Part of a small language model's weights: RMSNorm before each block.
Each number is 500 + 25 x the weight over the matrix's rms, rounded and kept within 0 to 999. Layers, rows and columns count from 0. Numbers have three digits each.

# layer 6 MLP down (transposed), 896x256, rms 0.0539, rows 540-745, columns 224-255
517491499511509484486502514487519502468491532523455533516494490555549524551528536516492505515558
510503480503517478508533482518522500487502535524479505552498470505553513501521488496468545518478
526475466457543496439482504489464529503485476494523514508496402481491462482550485459435483518498
488534500502516483494469507528522490537489551502499506482487488486487484485490513504527483484498
485494484517513521512497472524494488468529510526502476506500502490524515484510547508509518450532
504496489532483503547512494505454501502469469492526481532511494504501483481506514481493497464469
504479469503486518510557503517485501545504500495503529500506517495486500516481511503452497487489
516484504530553512500478493495500467540472476511483515527517490511498472538529509490473436467496
490512490477514539457477478451503454470472462511499499490502525484502449468521522526473524503500
497477495518527546525501508492523487531486510568538445495537507507485533481504542504471533499511
527521528421530510488485514509476487492516518494482510470500536502478481501537487509536512527519
515499464547552533498524506495548505559457486487545502469494507514486510538514537521467527520510
507504470528479490467535479524480512516502519473502514536512514490464531496478504460468502500418
531496512481527512533522477524499516534530475546527536505480488490474507493520483491526493514535
520533526543510556484543529528491532525522534550472489481497446491490483528495508465492498443455
499512494462478503535488498491529506480582472483501483516500545475515508470512512512508518505427
510497472489508509562492520551504507502508528501542486481511525435511541492481502542474524482475
480521475516477508508498500519520484465543472534481498485513517508538483465524529474463527510467
482532476507493482477488530538475525450472483531478494492516518516482489521488497489540523552496
536522507456557489513543483513466475483490491482471540509501497511449487476535525501486507504486
522458482499543555556514492498469516490521507484496453511531511506488527438493518506526556505504
526560463483495509479525520471543509505502512466462484512498511502474541501490462502482469519524
536542540538566470521503489491479495448496481486515498496545561447538535520485473470539514491487
538460518515491486525543483493462491473516475501480508529537510499499524462458542538523494505472
504493515549518491530496486502524532544493519485461501525510516507521540501506496470511521485481
517534517553507524511504471538507489511456487502519521550517491493462504484547478490510467500507
508486472523508485501470495521486501518530533498508506493497503491491473484509489504527499487512
518475512505475514502529488523501498494499495487489498479524469500510534508499488485438499500503
477501532509521478470492486527509507471451467519511532500507467523494510516507496507477528501513
472523503492544499484498530505504519507487478486488544510489473479501468503472500494532517540500
490521470473516517509515508524496505549451509507547496514439546513451549528516469506516494510532
528496466515453473486523492481505488537510476535476509498489497488524521509488521497460523531484
480527516466555483539508526560460468492555479474453527560523506456518494513507494475507506496464
554501515498481502479514487527503507510491489502501491519484460501489494506531504509474491483499
487515489511526479525521466518494468452544496480520498555550505515494518466475513475495527518503
496499513484476504486517491495509454507485503487483464534511445487509508496546521526511492548515
514478507514474548512501474474536498521511459521500470491499523484531474512469523542516505502514
506507535524482495445510517528541519489489510568491502477493481528503448505536492450484470473486
529475493528471503502524497462518502474491542510528458544470511512474505526490486523516452441505
515511499417502519493483499537506506499503489502560458440489522514474514517536497506469522473482
494543489481475513467455476459493508519547531525513513499531525496494493543512504515523487495519
466452486511554450483508490515453477529482497473489498451544513512485548461465492494492466504500
486522491487501506480524502472514463474549520500485498493509495523520478506553436508488503510478
537505496520473500520499520475518504513505481496469512453543524490502488450516571548493509484484
526464515476500529495508507503509530528459481519520491521522463501518503511476507464483524523475
447489466488471441513484480511500523443489539468532497484478467505491526479521471499490458507474
472489503499558498518510516505491476526521513520537521513463505474507498533507463533515462496508
487467537518539499511489502529520522476510470521509510511497469495457543523514536518506514473457
483496529528473495526497452518467489464516496481516508525526503456466530504469510464485504517449
522542511521480514503505474496476484472524565474484522512487517481487521481516520498517467521493
503500517519481514468518521460482539442460492484475507518507514501530516523462528479498502502502
458480470524527477496509528500559495508523520554515463503518481466509462516519469508547518468515
521496538504492505536536512479510480495507495490504496432523448513536511496523485493504464484499
432545508499463485488477451506503533504516499507513533487520474500507497530474507515525488459498
504542543496517493515499499499525517472492487530517527467495540469504488494485494505492506456483
509541478504490524533457501492492454502493525454508501500478530484513468480524514514472489476530
448480443493473476537503486456500504453507486511483513490545523497480563459515507516472509499506
487528463481540495433462488531492459467533518517464519509553506519455493493507486495520504495479
554518492521499531517526512499522478514531468511513462521492536492496500444513528499494522495497
530502515531500521526524520490505489529487450479489495476527510524505483507510494487464482534457
500510518473545480473503488512518476477490516526478518492502517509480503546469519494485543500503
495505444448512466464514486515527535525487497507486492513558559520424530520485511468494547488506
519524435455550537505529522528515473528521504508502449500475496508550520518487506528470503502499
466472511489508513512516482489472540483498513491504510460522481522511513473489486494504470506477
531516521524523497504504519491456490470485490552523476459488541520464493501518462468511491507503
487518541523504492503474493492491486498484508532494532531514565491529516511449512472517545511470
446493509517504496477442495486518529468502557470512487479482510518539492521505463453442512513472
521548512509484494498525476476494481506501457444507506470483513499535475501495548506453474501526
467501505458503502490463459468490506503493465499494480503516502505550508509525511526490455495506
466518485535511491516522500517468475485527538501468488506513536490517516520496525485491471549489
470515507486523501512482489500518502498485540489535495495527485475495477519550462478496507532501
503519528486528474550501524495510483537485490510536474489476474473509542548514493509488472525457
510497459513481467497524511466502520510542557517491463493526490539539468489518539563527545468535
480439487493521463494496454521497487490489549463490452531461467476500474516447545512487482459503
490482468514503492522493534517447499529502437512518481529495486471489490472499516489505503452486
517552507482519522462485505511512505532504541497492552535503474483472502491466479495542490486491
526518499503535511506483491493543527474474488486464523535445447520488519530518496473506529492458
536492520498463482482514503479513486518488509504512474498514475514503528537481485466475486503495
510536520497458514509524487518498453497464470490507478495491510413511495500554479511482509497499
523476501495482527519515506528482537468533530515464491500525518497530538484483532501468509508480
499544463488557467516516484469543530462490557538548534499554523512495508463461499516490501528527
477508481492495493519489481491500498450515491485500484542544521487487517472469510496461500460549
501486473518484501519531505528512471490519487511447521498541490524497449502477496522488503508469
496517511540467447528521539509509521548489525496507485520523466481484582538519482505482457527486
504501513492512500497475459487483495518486527500463461543486474519494492506562478526458502519497
457526529532522461517501503481512517471519484493501496529470501493511489507509505542520490446499
504509493511498508474524492470500492526521475513504490506501493498518516487489501499467480486500
521508490505482506509529489512511503532501463512454494503535478508527507512495489495468487507488
498514515459509493562495487507513531519519478488493501497514494514566550563500542494452520516532
483520461547479491525462493524514499474484477510503522505461556465515525506528541511508507520514
505547497510495510480484493483485513484498502451501470477556502480505489489485489543513464498531
506505465511517497480549500497524451498513524507494495513471482486521474510527494463498446515520
480460476520483516496511436501504478531485492488456516493525460506533511527523457539495483493523
492468493534527470449478477465494520486460524506501540459509468522499478535520494514488503452450
490477488459526489490482464497500472476487542514518511498501492498480514472523488497489513545501
485534476492481466502557486536484500494511536546470523467473534476454463468479519496514494446527
532477480497514446515529489543534454529524505495485476504492502522508489515508480516481544489518
473475507494475506516512483550449463528533525497498485436479531554504482458462514516497481509506
499461500520543516457481516483495493501496514543459511456470501534456510481471462514525511516527
439550501483516507459471495523486476486554530523519503544483534510514430472497517504518483484533
494466525465467510523533556522497517537506508488486492504488461513514489537500502499524498467523
518504511480518521529492520503493520488523466488483495514475490524484528475503479515536501479520
491527460491490545517489498489478481554491513511478494567518490498511505476540491496524516451454
537463474506531495465498518465489466486485509478441475495522534499421510533516519505522473485545
542503526471471489479485502487465533503471516519482518511498486483485529487485474466471456539437
492518442512544506489538488566489509501507481547537490520509545534506457500502501516490488486516
497453453481488513497437536549527495509500505458512512504491489484483494547457515480487535475539
462471494485502491475486484461519506510504489475498513500505480487503483449460467506517490534492
530477487536506507529488521520487504499509517580501496527515480536445509479464505480505515470509
511480454502504512498519535527498472487505544430486464486492495508499515553489518456507513465534
538543522498488509450489500516517523491543510512487517474532494477555456538529516487525515481474
497533520475504496469547524492486508452489550485507488516519517525468492465518479523459453504500
517501508496457542492500484480501507548520523465524489499510481507507501570492485454505519488551
486474473479466483542489505499498504473521533571514497454511524491480554488461539469506524507457
506506524461521458494485531521495509501508504523486526454545479499524475517489456501497535547474
503507514487484504518559505489523523493481537543519524554486521528505517500477466480556448444507
483494478479484491490485460462478509503559489512472482474519477467501482490524482502497544447446
525481530553496446485554500507495507508477483509463476559547524491487501511488510475512481482482
492470529520476502491508484464510512493491494510543514484529480520512478502480510522487478524512
487490503515502519516469509492508512508531517511512541510513500490509508517486492493467490493515
472486507543514454491521475509498507510505495478499452511531505501526508492512504479451487499445
438498548521506513488515495468474494524516483492506521532475457460440482527515521532512562476490
490494514480462530484509497487517482478482492500477507461521543531456547501523517540511501476494
464488501560488509478496491488502489446475506472465478543491509487466538499507464487474508510485
555474491503496515473470522495534461479525501442465500505502491471463530512501512484505492474486
511523530462514503534540504501486512503498514514462489516507512512498517484473501503507508465470
514476514511455530504481494502513492484449508551514518455488508540480497511486465516506497505454
478539496523561495470532491495501508549474566561461475441499503502515457496520515491506449501464
527501520487488494532503478523499494484481485494495505468492469475529501494478488520489476498481
516538534498507509470496523531458493487533493480534482513503508475487520504485517459489520471506
549490503508493513524530484499526494531507474494508495528501498502501507514496493494472498516495
494482457532521458519524560533444513523503517482507489487479510562538541497495509468518510504525
504501511484505508520505506513494470467531520471497518466463438481527502540509486507521492520501
483473484471512485513494524503503474512493528523487488474523501476525462533505483496488505536512
531496502523464532517476536503487483484493505502500486516521478457522515495514517481494476497500
534521518453499503486482481508482494484460472481519495479471510514471482499539493488536487487512
474504515542444531480467475569493501511530488499537503518538493523499484490503507438466490488480
495514482507527512473510500534470517539514560538473490480468505526451496445441514464512479542493
504520480504531480511489491471488523522499491477525510525496502505484478542473473511472535510523
507482528510506524512530518511499522473504516517499494510487513520512527507492491472438496513493
494516464513492508545447458552539461486492459493523461487481542518469526489477502551525433504524
499465525508501527556500456505489508504532505434442510530498507475480555427526518514519477536495
476461478560497502469438498503475518522478523501488527518474512510524494515515500490490493533502
484496461459522513514512458465481474469476508531469457518492481470539512517450480489513507471513
523473484521459483507478524531475521476510480533505480459496490501503446504525516489508499517517
491553461522484535480456469490498487536500492483548468486499515507525506540519475479490492509482
500481493554520494510501494512488524516473487510522533454504511508484487544484521481470515511481
488473538480518508526495497485481484491470532558532477500509500482550486518547482496478521507504
494448520492537547476492501497524522515499496469482512489495497502511501451485508491497547495520
518517491502501498524521439514467536510529518501470539496534537518514513478501471501484500517469
486508434439473531511538490529490485511501512512503516476473501547486539497462491444471532470522
446508496497507482488514524527502508511496505512492501510526456482495487474496507531504505482468
510508485513482488525517492495521501507504473452492470490525518496505480543495490519500521487447
453498511504501486488476517508507528496534493484484518459491481534519495500500496503511504523495
504528469478535501542477487454506517483504518483526476484482521459518493486489499487471522523468
516483519517540513514568435471459471476471504528504554515472459502466475519474539491498493517514
456475533463500492503506490443512486477515505526520514516491508479518516533450504465472524500479
469452504476476520509484464518531529514479513485477496509500447480459496467489522487502503497488
525498475484539528471495472528450477464489504502484539482508504486539513496531517495461499496507
510498470479511498519556477457488540508506465545514524532516456485447467515533512499519454459514
469486562530479521494547492492474520489466462485455455473505491495531517516548496495523516476527
464475487474492482500494506513492534508489533537461502473477484497500511492487443460542511513493
513497495498507476506473493511462489456538477432544489517512509475512477482554502494513534507531
495488533463513506535528495515488528504505506485523522523531455496495510479489473473525537487496
512543480533471481484501509484499537500489545476525511485501493512477494507474505489520491472497
445513486525477449518529481441506474510485553491508482486479552514522554533561491558473527484535
533518491488528466504532515496437470506509497522475457511488499464529521488468500461489501528520
534460488512451484468491502508484494493513519496480541471489500543454503525505509493481485524487
476504471510464458498443522487495549557531510513478478524478506493541481523516490464504497469554
462538529501522490464476494535502525523476465473525531485497529548504525524537506542514474554506
488488501467562472508507528514533474492495518482491444529482521525485508519461505511521505489478
504508503532551524499468500508516522477541430544493507535488491482489491491450471512495507520489
516481508529492540522530485501498485478493537542537473484474490568497515504517495520565515491487
521511510523502528494534511500508468476506531517536485481510512508545520514533556450493498453536
510495480435515538462492488501463502505494489521525467529443457508506538486503494456495525490499
468491505443507503526514508510528485516541502543508493497489480460519514479518445493488502522502
536515498483516476493577498534541499463507504470476458481487511547488510502563491527508476501444
491542544495492479456487471451519563507515514497483508471506506487471494488531523503515494492491
479491517520471515512502504493517487487426435530470504497502481488530545518485520457504508550490
532473503452482554461484477533467577518494466535477535517504475519505450466497519485447497493478
483531526551425469535488461475510477497489499490514477499539500532508514481481483499517455469501
491495492494518496491479523494514496509495483500480511504495489493515535516493488494496502504499
508500507521484496481514500491502495510490508508494507497519512525467495528527508513497519513464
455533509515486499490492478457469493459502507500499532475507477484526500496496520506476527479465
468496475477509475497501506514476501537495473470487486490545459524494486457452479492481497468496
490518506477518517506491500462479477505517530470498497470495474475524495534481482515484481520517
510498478390488493537456455529497477478520503462499524482494462529484512481520464526508499476483
534528473486491512496479513508433528508506542493521510509516470534479480512516505468471492511493
487540530522448506546502514515517514524462510476519472469504520466499563504516497499507509486470
459512518497485509529517491483425481508489515516507528516496526509436537490450522464543508526481
506505462546476500509533476501482515526511522484477511520533465496507514533474519493469498491496
527488528520477522508511513500509504512494497515488498500533506506493490511466491454468504519499
507477484514426493494511495515493499498504504520478497481496479524483515511513536466505497490538
523523517507537493471511480498490503485500476487484465508518444498471476500500467506521458504531
471551479489533512493515508472515527493480531460504488526426542510469502556485524486504502504510
496543523492476487495522475484519513520464466495484522470548481526541515455477500516499463489484
458526515547479493490488479479485518478533486453489525495466534510518473490508487482482490501509
491509479479510489481466488517541469489521511497505489506522520492500506516511488496493508475504
546514464494502461530529468499455440491506488489517468496501514519492509501472443538519523463505
502457511450498547470435451533495491446478499547467503508527518545484448449513502485512486499530
464504501504509487428468463470486522494496508528535564507488549491525445480476492494494488484520
514504531504492489456481552519507495501443469477510478512516502466459512509480512455436513461467
494542484506492508494516468479499484488499551510522459487531438454546516480529549493469436519517
494510493522546512515530530458513504517517476526506530520514533490505485483516480527478506494488
445518520454520485533493464497513458463540512477489523502513499532539544500487519487485491487522
468497473507494493503494513516454517494529528527490519499501513509515507506516523526444471417517
# layer 6 MLP up, 896x256, rms 0.0523, rows 541-745, columns 224-255
530523522507500514501526509491480516517474531480493461472468505489492482518462476527535482504508
500467562531521503471500500461519448537456486493512550546489482538492488479520458508520512506536
490530502545511468474469516510503498496515473503503507525482515534501478519468538505521488519517
480504505514468512458456508497518570544466507499502539492510499520502484490532476527541479558494
498486538524533511482476510471514486526501515488482493528490491513525488467493502508494504509508
549521521507468511480496493488492488504526520504528471503506485498483509493496490521518499496530
503548512468496538502491508470531492481469504546520472483467510527482456465475486488482481506504
480501509477496476468498494500496505509515522552477492556542488534456517485497512480506526513463
575445524540488475475533539511519471529490488513509473505485474467505495461497526510513481457501
513503479504489495511522477530518505513471508488513492529476467556479469496520446490515533482483
522476535542470510472441488515502493539500500489500506486507523516549518499498481482524511508505
520496458491473470494526494494559473489458497509450524514530479498506494482488526503502501478509
516492489535510475529528482475527497482493504515525498490435472495480493474476488507518477492547
521450526497508496516520493537458512558511526538464459563493467477493506513481547488509515457509
470469493515488438439486531494510486497478491493487434510497518477521489501537531471511504508437
519490522530464422462464557519537523552525509469473506525556492493492521467516488479505519522476
493493501523467456493480536526532497478485466475497518522479548508512483499508523470498470504494
518547529499490452482474487532466468472486518527469513515506476528465509458483468497522496516500
527488490511527494528524489521494475520513465521504497502516528491483462545501484499511516492500
517507522472495461461551515458532514520527503556496516500549510513430542507511449518496487492459
500464519504453438484502532469513472516505519493496511506497510553455492471491485518510478463485
486497526526489493474491465492521521512504466507504443524553558525495502479460525509485530467489
497526556490462529443508516504487528526512502524512484491483486515493500527493516534507463536500
515503545502485449518507492487487438533468501509495493504494507486460468514537499508518488491477
500460509495498484546511533489559470504525482505493480443471482504527494522469535542509525499500
478477527517475432453492508482522467504499570498520522479557521505539472471474481562499495477540
532513500505489484488500522476513483529486498474505511499487535463520498488492500501511496483510
500460508536522480460467518466494516522510563511521491499512511508479477518505516543474487519455
530506538551494522513509506479511515494481516490514510494493531542512456461463463540506464508448
523541493549491508532485545497509454534504463489502463528476498518506489477507428500461489530548
525487559491486479482481513507548470522482495485501498519516508506553454473456496510515490533520
481508531496496469514467515520463551503505485471446505488521517500530519497524478511496518471503
501479493491495470514505475501485492505481497486485519514474511497510504513515512486533513520516
481502549513477474523507489512525461501479513504495512565516531497490511480483504529526486518498
529480524509477493516507506497498477518497519477477471505515507519469518514509533496488484525511
495495502557467498528506501512546502531508500471516505469492516523520501465467510490493484513488
527482505451472488509476514462456501499500524503473481494532451531511513504448505494497499491509
541444500497456457468465472487492532552533533518480496566452461492501513487549514521537466514525
522447485507471488461508476521539490513485490468471479510483503477495474412494509544479472474500
501506513492517510469471486478513473504478489515510510509474513488516488493464533502495523510478
511442502526501480527502543474520529515442515490458487488517525504476457459483489522552485539549
531501508500510496515511489466509563509452522524493493471540480487507499482506495500525452503512
514464546486513481476517521497486549505535443527499505485492510503502498481522490525523550471517
530505511508481483462486502505478482492546525492477503507496528466493505495515468500515526479519
505500518515469451520502481478509449480521451526491441496495458476495525505498462494491517509521
510481504490481489514502482502521510503475507508509451535534483557498506492492477555494486459484
499538537519502483502471500491524514470479535474441492491505472546504439478491469547502506459478
515515472506480475507520487528533483514472522484504463507452500531508525502510529527505491513483
473495501486486539446463479564495485515509497489463503477536472528505546445510497487515483475522
546523521541490488479550548490505520525530484477506523494474525538483472489509448526536515471449
498488536523494489524492540451472515511475504492451491541486481533455493490404478519521437475496
506502536500501484486505500479469510499498502544493474532504482510510529505485501500503519486495
524462493566486485509488477524469491498503531485487461524528483504460500436493504487533468468481
511506485499513443490459544523495474488497485494501520516506518508443531521509508543483448517485
482444507536526515451516470493504520491468505527476498537496498513459473495478546546474491494464
497527504517444494518522508519492522530450559448497452518525489487533563496487509507504458519515
476461528506511489494467534498509551480535463506481501507502461501463491493526534482489513483466
499499531486518525488438548448490492493508500491481481569492508524506514506528489537515552518470
523506519511465493524486529530517507461527529463473509549482526494484485509554524519519487546482
528510518454461444500513513544542484494519506501468485514531464485464481495486486526471493507475
546525488484497496477484535484507531455507534517519503509499542544471526457518526539516494433488
494478496527484485489522500509473523531489480520511475556516448535482492496522499573497509553508
559500514535474461470513526461507494520483502471481525522515506482514458492479499517528506524498
521488561514522541510537514479530458500537522513485451524511479520539482485496496484524506500475
492509495499477520536509511530473522506515518518501492483470531523499485497490510514490486508489
487453542546483476509494566549523510520516495533463498494523541467493517508499484468506493538492
525494474527483521509525494460486478545467536504525438508533494488512445504454528516508506509516
479479482491481469511501467503488467508464472522496487529477468502496531502526513481476539466476
488522525478468481508483507470518457494498533473444522533510489504516505493480482504478566465478
499457476520499527490468518485492494504478528534479531483489529489527525513488553536486470537543
477495482490501488516494496509572511523500468506498504508520458476532472505507515511497458519530
530540555501474509474480491460533504531433491545472433481524533540481510456431536547479512501499
496500485495529488516479500510509525465478516520481525500459447508513525463492473530508492461485
497461469575493479498514572498501512499515488510546513515510481486460470508520501521547499542521
523487554523435475488440505470463514571549538456478515561507506507538500469432453512561497493484
496447499519460486532503493500473485489506530490457505526537518512495509467501547489468509458498
486472524507512493469504483463495487525480511508532469535497481474504490477533520497517473535521
537494505510519523485456505521532487480483497523492515490493471510536527450506477508550507519524
483555518524499502478472497509537516472458527524508501520486495516508482481503490496510513495519
522491494503460504429497505512533535492539514480488518512481494481493493508518508533499454506496
525518508537512456512463491511527476487486524487507500502550512456483512501483443513510485488499
501520499473532523510484508487500532545510511519501455507515484494502511487500466493504496479520
513518518487503452480538501507536519542510489456476497468479473498515509511502489522489473481546
552508527529479476499484502506541511473512489487488498472515494486491484491480527487471486497480
499460521517492513502479494545482482528467490488533504498515483525511519488460509523509475471495
506509481498500465511504500516507521480472521513481489499491485509449493487508467526529511527514
522506495506488499487479495503516499509477508493507510491474523494514492473483483519509515513515
494515481471524484540535537529481500496472542518515444533557491518491483508518489541498517513476
518530516533515518486527507548497565506532506505490530511480445510457512497490437492553494535541
525532437502535523456514511527549483504488527487500459462503528522515481491489465504548506532540
542492511531456489480473536492527504509470509494482512497493463503509465505498487519521498481486
494485502540486489513512487459546525518504507495484521496463520476515477519474518511516481505517
488495542546499500517449450457486481529532511477456516530490477498506504457480554503502532481531
527468540505493516497507514489498478522502535518455488516495475540545491500439500501496526510553
501492506503497509465499553474499476490499472469531472570496508505488505461475469554501499477483
542518503522478515492519522511512567494508486508495521548473457511523473476496505543541498479509
499497497542544506514498479530508493518492500531473451451511519504500470487497412492492511521474
486480482522522491528487484477482525461546511518494521512496462536470468498499512531500491420493
501489479507533463508496478494500507497488520471504436495478487464460513497533520493498467482533
504541519514486478465462495538473502497501523494467498514469549580483496464532524520504548479519
504488483490489442484464492465474486516464478499498531525517525531446458515524499506486492492535
477452493474500499474505495536494497529499469508505495562505493513506532477522499512519473487532
480483547549473474482490507517499498544495508496497478483510506531501533509480493521476456502460
484529513476440469480514516550489494513503500518477458499506486487484536504548463499514525514511
473498522516502516517489518450454523492485541518494526505451465509541485501498502522505504553462
495490514498461493530474478503461547512471529537513488505528458532521479514479501466505516502497
534503501475513471524502533532526499496493542473498489465481520469510475519510527523509521526508
522448496494520454487496477528488481501529481469481538494516468523493507477497492512477489531528
508491528513439455459450489477490494513478487492479460578548482492463500444509476539527466502499
524506501495510476513522470511563490489478519507505508515515471513466483505552486493494513503479
522516508531493524500446526512506544545510501513496511481556460463520497501492503490520514547521
516510513514539504478452534487480473497481478541496510521476487526541525475484505502527515514538
500529503471503547530488506508483515515491507518481487460491514488464499474514479504482499546501
556493483502508502500476503461549468522522529500472491491520481491512462521482453524518521495499
485490508488490505519499490539490498523526519469477473537532450522497511473475537550510545516531
494487493524499499519460522472493481496489489482456503539473526515501475486499508510495526496508
515491522489471493514492496487551532514534525488506471496512456494507466502452484497518470487485
530463520506478522518477491478499519506525487483501480524517483485530504519517522492492464516510
524445503523492496476459526496493455461505533488491526569550535529489470489472484528444534540474
506529513526511502488453514466511504521503525490488486489470524523518457484437524512472560497481
533486547546505502502531512465494501523475518493503498511496505480548458493506508511522520482558
502492511496477483496533486533539484522499495512517483502497455512513481508525452511532496502483
510494512472501520525494478502478500513507516470519495561502494523481491502473468501505514492540
520495494487482504486497471492521511484490518475504480513497441535507469486477515552485511509478
497513530459497541527518505473495494510533505538498478524507485460518518496483472534500499496494
503534481537501467491518542548522479564511479512503541476500465478466575457508490539525481487530
547490468461483509515474520496484499527514523497477483486508501494467458492489498497556466493499
569502530487481509496489514514514513518529515459492523505521497507514519486514488535462488490520
507483521497530475512480542544513481503494508490480504524549489454477484492528510501491522512519
496500514484520515480477499505486498479486513532480496512539466499508500460513496516533518511551
476472536484497478476546513537543489548447504487480487513537527504519502506485518515526486554511
474501527500521524499473506501506482478515487488514505505515522499518509491535498499480434494505
484491494506491480515475529521489517518472504503493466528514512523514492500485498512490517516508
490518532511525521532466535536531480489489519526519476513506495475492487433501513518471492501498
537474516510507518495517475509495507506476497561502478493509447498524474487498525516491488510523
514515553537447498474462487464489542506492503457479492475509493465503474524510506545569463526534
544508489498518505486469514496516521505479515498523516440502460483552508523460452539491524493465
559511479515521506500509512481497517504504483508464486541484490512500500524528506511474426476489
506484467483512483490504487501469507511454501496505442480486500498488497506537501493462468482476
465462498478544509537544554455489526505478545513484464534468477521462453517489464484507452449464
476517522513439534529459492520466507486488476462462502524506466539526512436468484450517497502520
496495538488498481525517454510504481492510540477505472514533481539503520464483475527533465500508
467481542499505524435490454525535478531487502506476499530523509499511467484554469574571510499512
477445501472514511514478499478493506455510511466511490511475494536547465490532482484499498521545
549498497527485504436496466493543480515502508497465508521499515494506465484460497522509461496492
491526503463478476479517484532475483525515481508539468517512495485504492519485451514524490517475
473510482528469506519494517463491540565483495483542466529513531490481478485472491517473502498481
549485512489505505482512523440530510544497515469482516500497521463507488512477501469472492517502
507478486474519485489461564518491477522486498526500444486532509506496471525506522514490495514495
504482455528491454526491529494491477485486481497483467490483475489520494509468499540466496538490
489494521528478462469515519503483463505459496509518489487514485417458535481499503482489466499454
504526550500496459501508559472522538484546491510502522493441536479534483492544525527500468459502
508454480522499481514536514513537482543565501556490520482514502511506453454460497540530506460508
524453499502432496555527503518497470504535520427504527514484479572563461496461460479505473520527
494492524460470489466502527526534479482541478533496525546516511515502469489467469528504530495500
508454484498523467540497535526476526478563528505458496492481516507518487472514526479496490493556
495494475497454525523448530512479471478479514499491490519534471508484428484477493486479476531501
476533456500458491492472486475483499476478521488537545484495495500526497483471487517541488506542
525460513503464509519488500478533489503539479485489492505508492501525460497502516543513503518490
502479476551497483511500481499528469514487510534455487484524515471496540503500465500509497516478
511500507509486531540541535534490527476503483509508519488503493531532495492495506497473477491496
551563516523470500501480470518533496485558505484479509456540455459497508492513521497492508544500
501517502511508505501525509510473501487494519475510472520508497498508534494524521536529492504477
485527504508498495499504505547487511538525476500533509534461514489523508466511526530514466481538
498527508556473435541503500485493542495497519484460471485497508558469474468507511537457496522483
510485489491508498490485493548483488480511531513462509497513478497499505489491494519521495536498
514477493476493472514507537480493544493477509502497462505510504532472492513529505496469488479466
492486476527478441524480462500501470553544513449455500492548474488464483495502497509497528542520
533521495522546496509520515498449457472469494546521506487506503528499513485519469526485488527486
504475519505512463487516527528499484524528520464516464560532502509442545500491511468533546485506
554505476539519509499491486526521523466494536546483482511513487496512533465448508478534543438516
512540535526465459487488470484535538493476491473479486498509478523497495488489498518542495502497
528458533523481489452504476538505505477504528460490488518521504490479489499505509506517517526489
543476514500460475499526522494486512528517483491518508554548484536525486523487523535462512524513
494505516446490529500469515492506513519497509555491516496510430519496483461502499554511495506468
516475473483515464526501531501537532494551496517474487519520447471510482451524517503460474484503
503547488481481480545500482487509515531521499483478478497530480520506506529465557528513542510537
482495503498486508529500514538541498527540500478500468504495499495511513470455500508473480528518
567516512490514516514472519527503477491477503490421484485549457465485451467459431495510486501506
552490479533476512495487511514469487508536468471458513513477491495495480499501465506514431503496
492496507461507505500519505516496470488497503508512511473490529520497524498489509518496493488487
507513487505498514507487504493511474503482495495477480515498521502482485499503511526527507551500
481497481524467513539529505479488501521535492501460479493547484521504489444484466495494510549514
519517509563453501441444487464515507513534518502436470496528482522459491473492456522488445523497
556466560540493496506476516472477508502504549491483478489543497481505506435504508516531518504535
505538528539503530513471520516508552479481499486470510530477485511504472506494493504481545526494
504473548517473482486468519473485517544460475483443505508531473528500488492525504501492482495451
481496534512504490495503509480539534530548514497538516532478479527451466491506499481500526532538
501485508545494483498491507529533527488513480483472522529481485519527545488517492536514549501510
488479551474529506489491522467524500515506517496507478496503507533532492502458497506533497492495
491489505507495505497508494516487507490499511473509482502510503486507524509481477513550490469524
534503518505516487481487493512526511500535474525438458529529479502506455501466534473495462492480
515510501516488493466476512513500490543476514514508472477485503460502426504487519485516483527511
504464527520494465514495468496490492533446508500491482557510460498517478496504469491496462554498
532498524490538479522534492541527463478499540514503477482492492495526540517483527507482558512493
507510492487516475530468517561547485508491534508486515483450485544526510477489549476482506461558
492508482490453494495449487517494517512484474485471437538535490497496510493515461525550480483519
511509523511498476493478575509545498496509503540468530468516515461507478490473502500483515492523
496516509490488480486521492479496538568477538472499455546526521509494433499512497478485467471508
518512465524500487493472499480466562544456499532465491500463511489477531491512500479518544540515
511481521507541487492513521455506479517482484522513497518473493491497501473512489519541469531493
509476505478486460544555526486493501540550532460514524462552480452483518443505533499479519481531
528506509505457513482467521530521509486467511516517506574515495531500529468505507512473538514467
561478496468533477539478512490453479515524511472475468552509539510507508476518514468523524535463
537513507538475497503485529504504465478537488464482528517489478513498495459492482508491453478499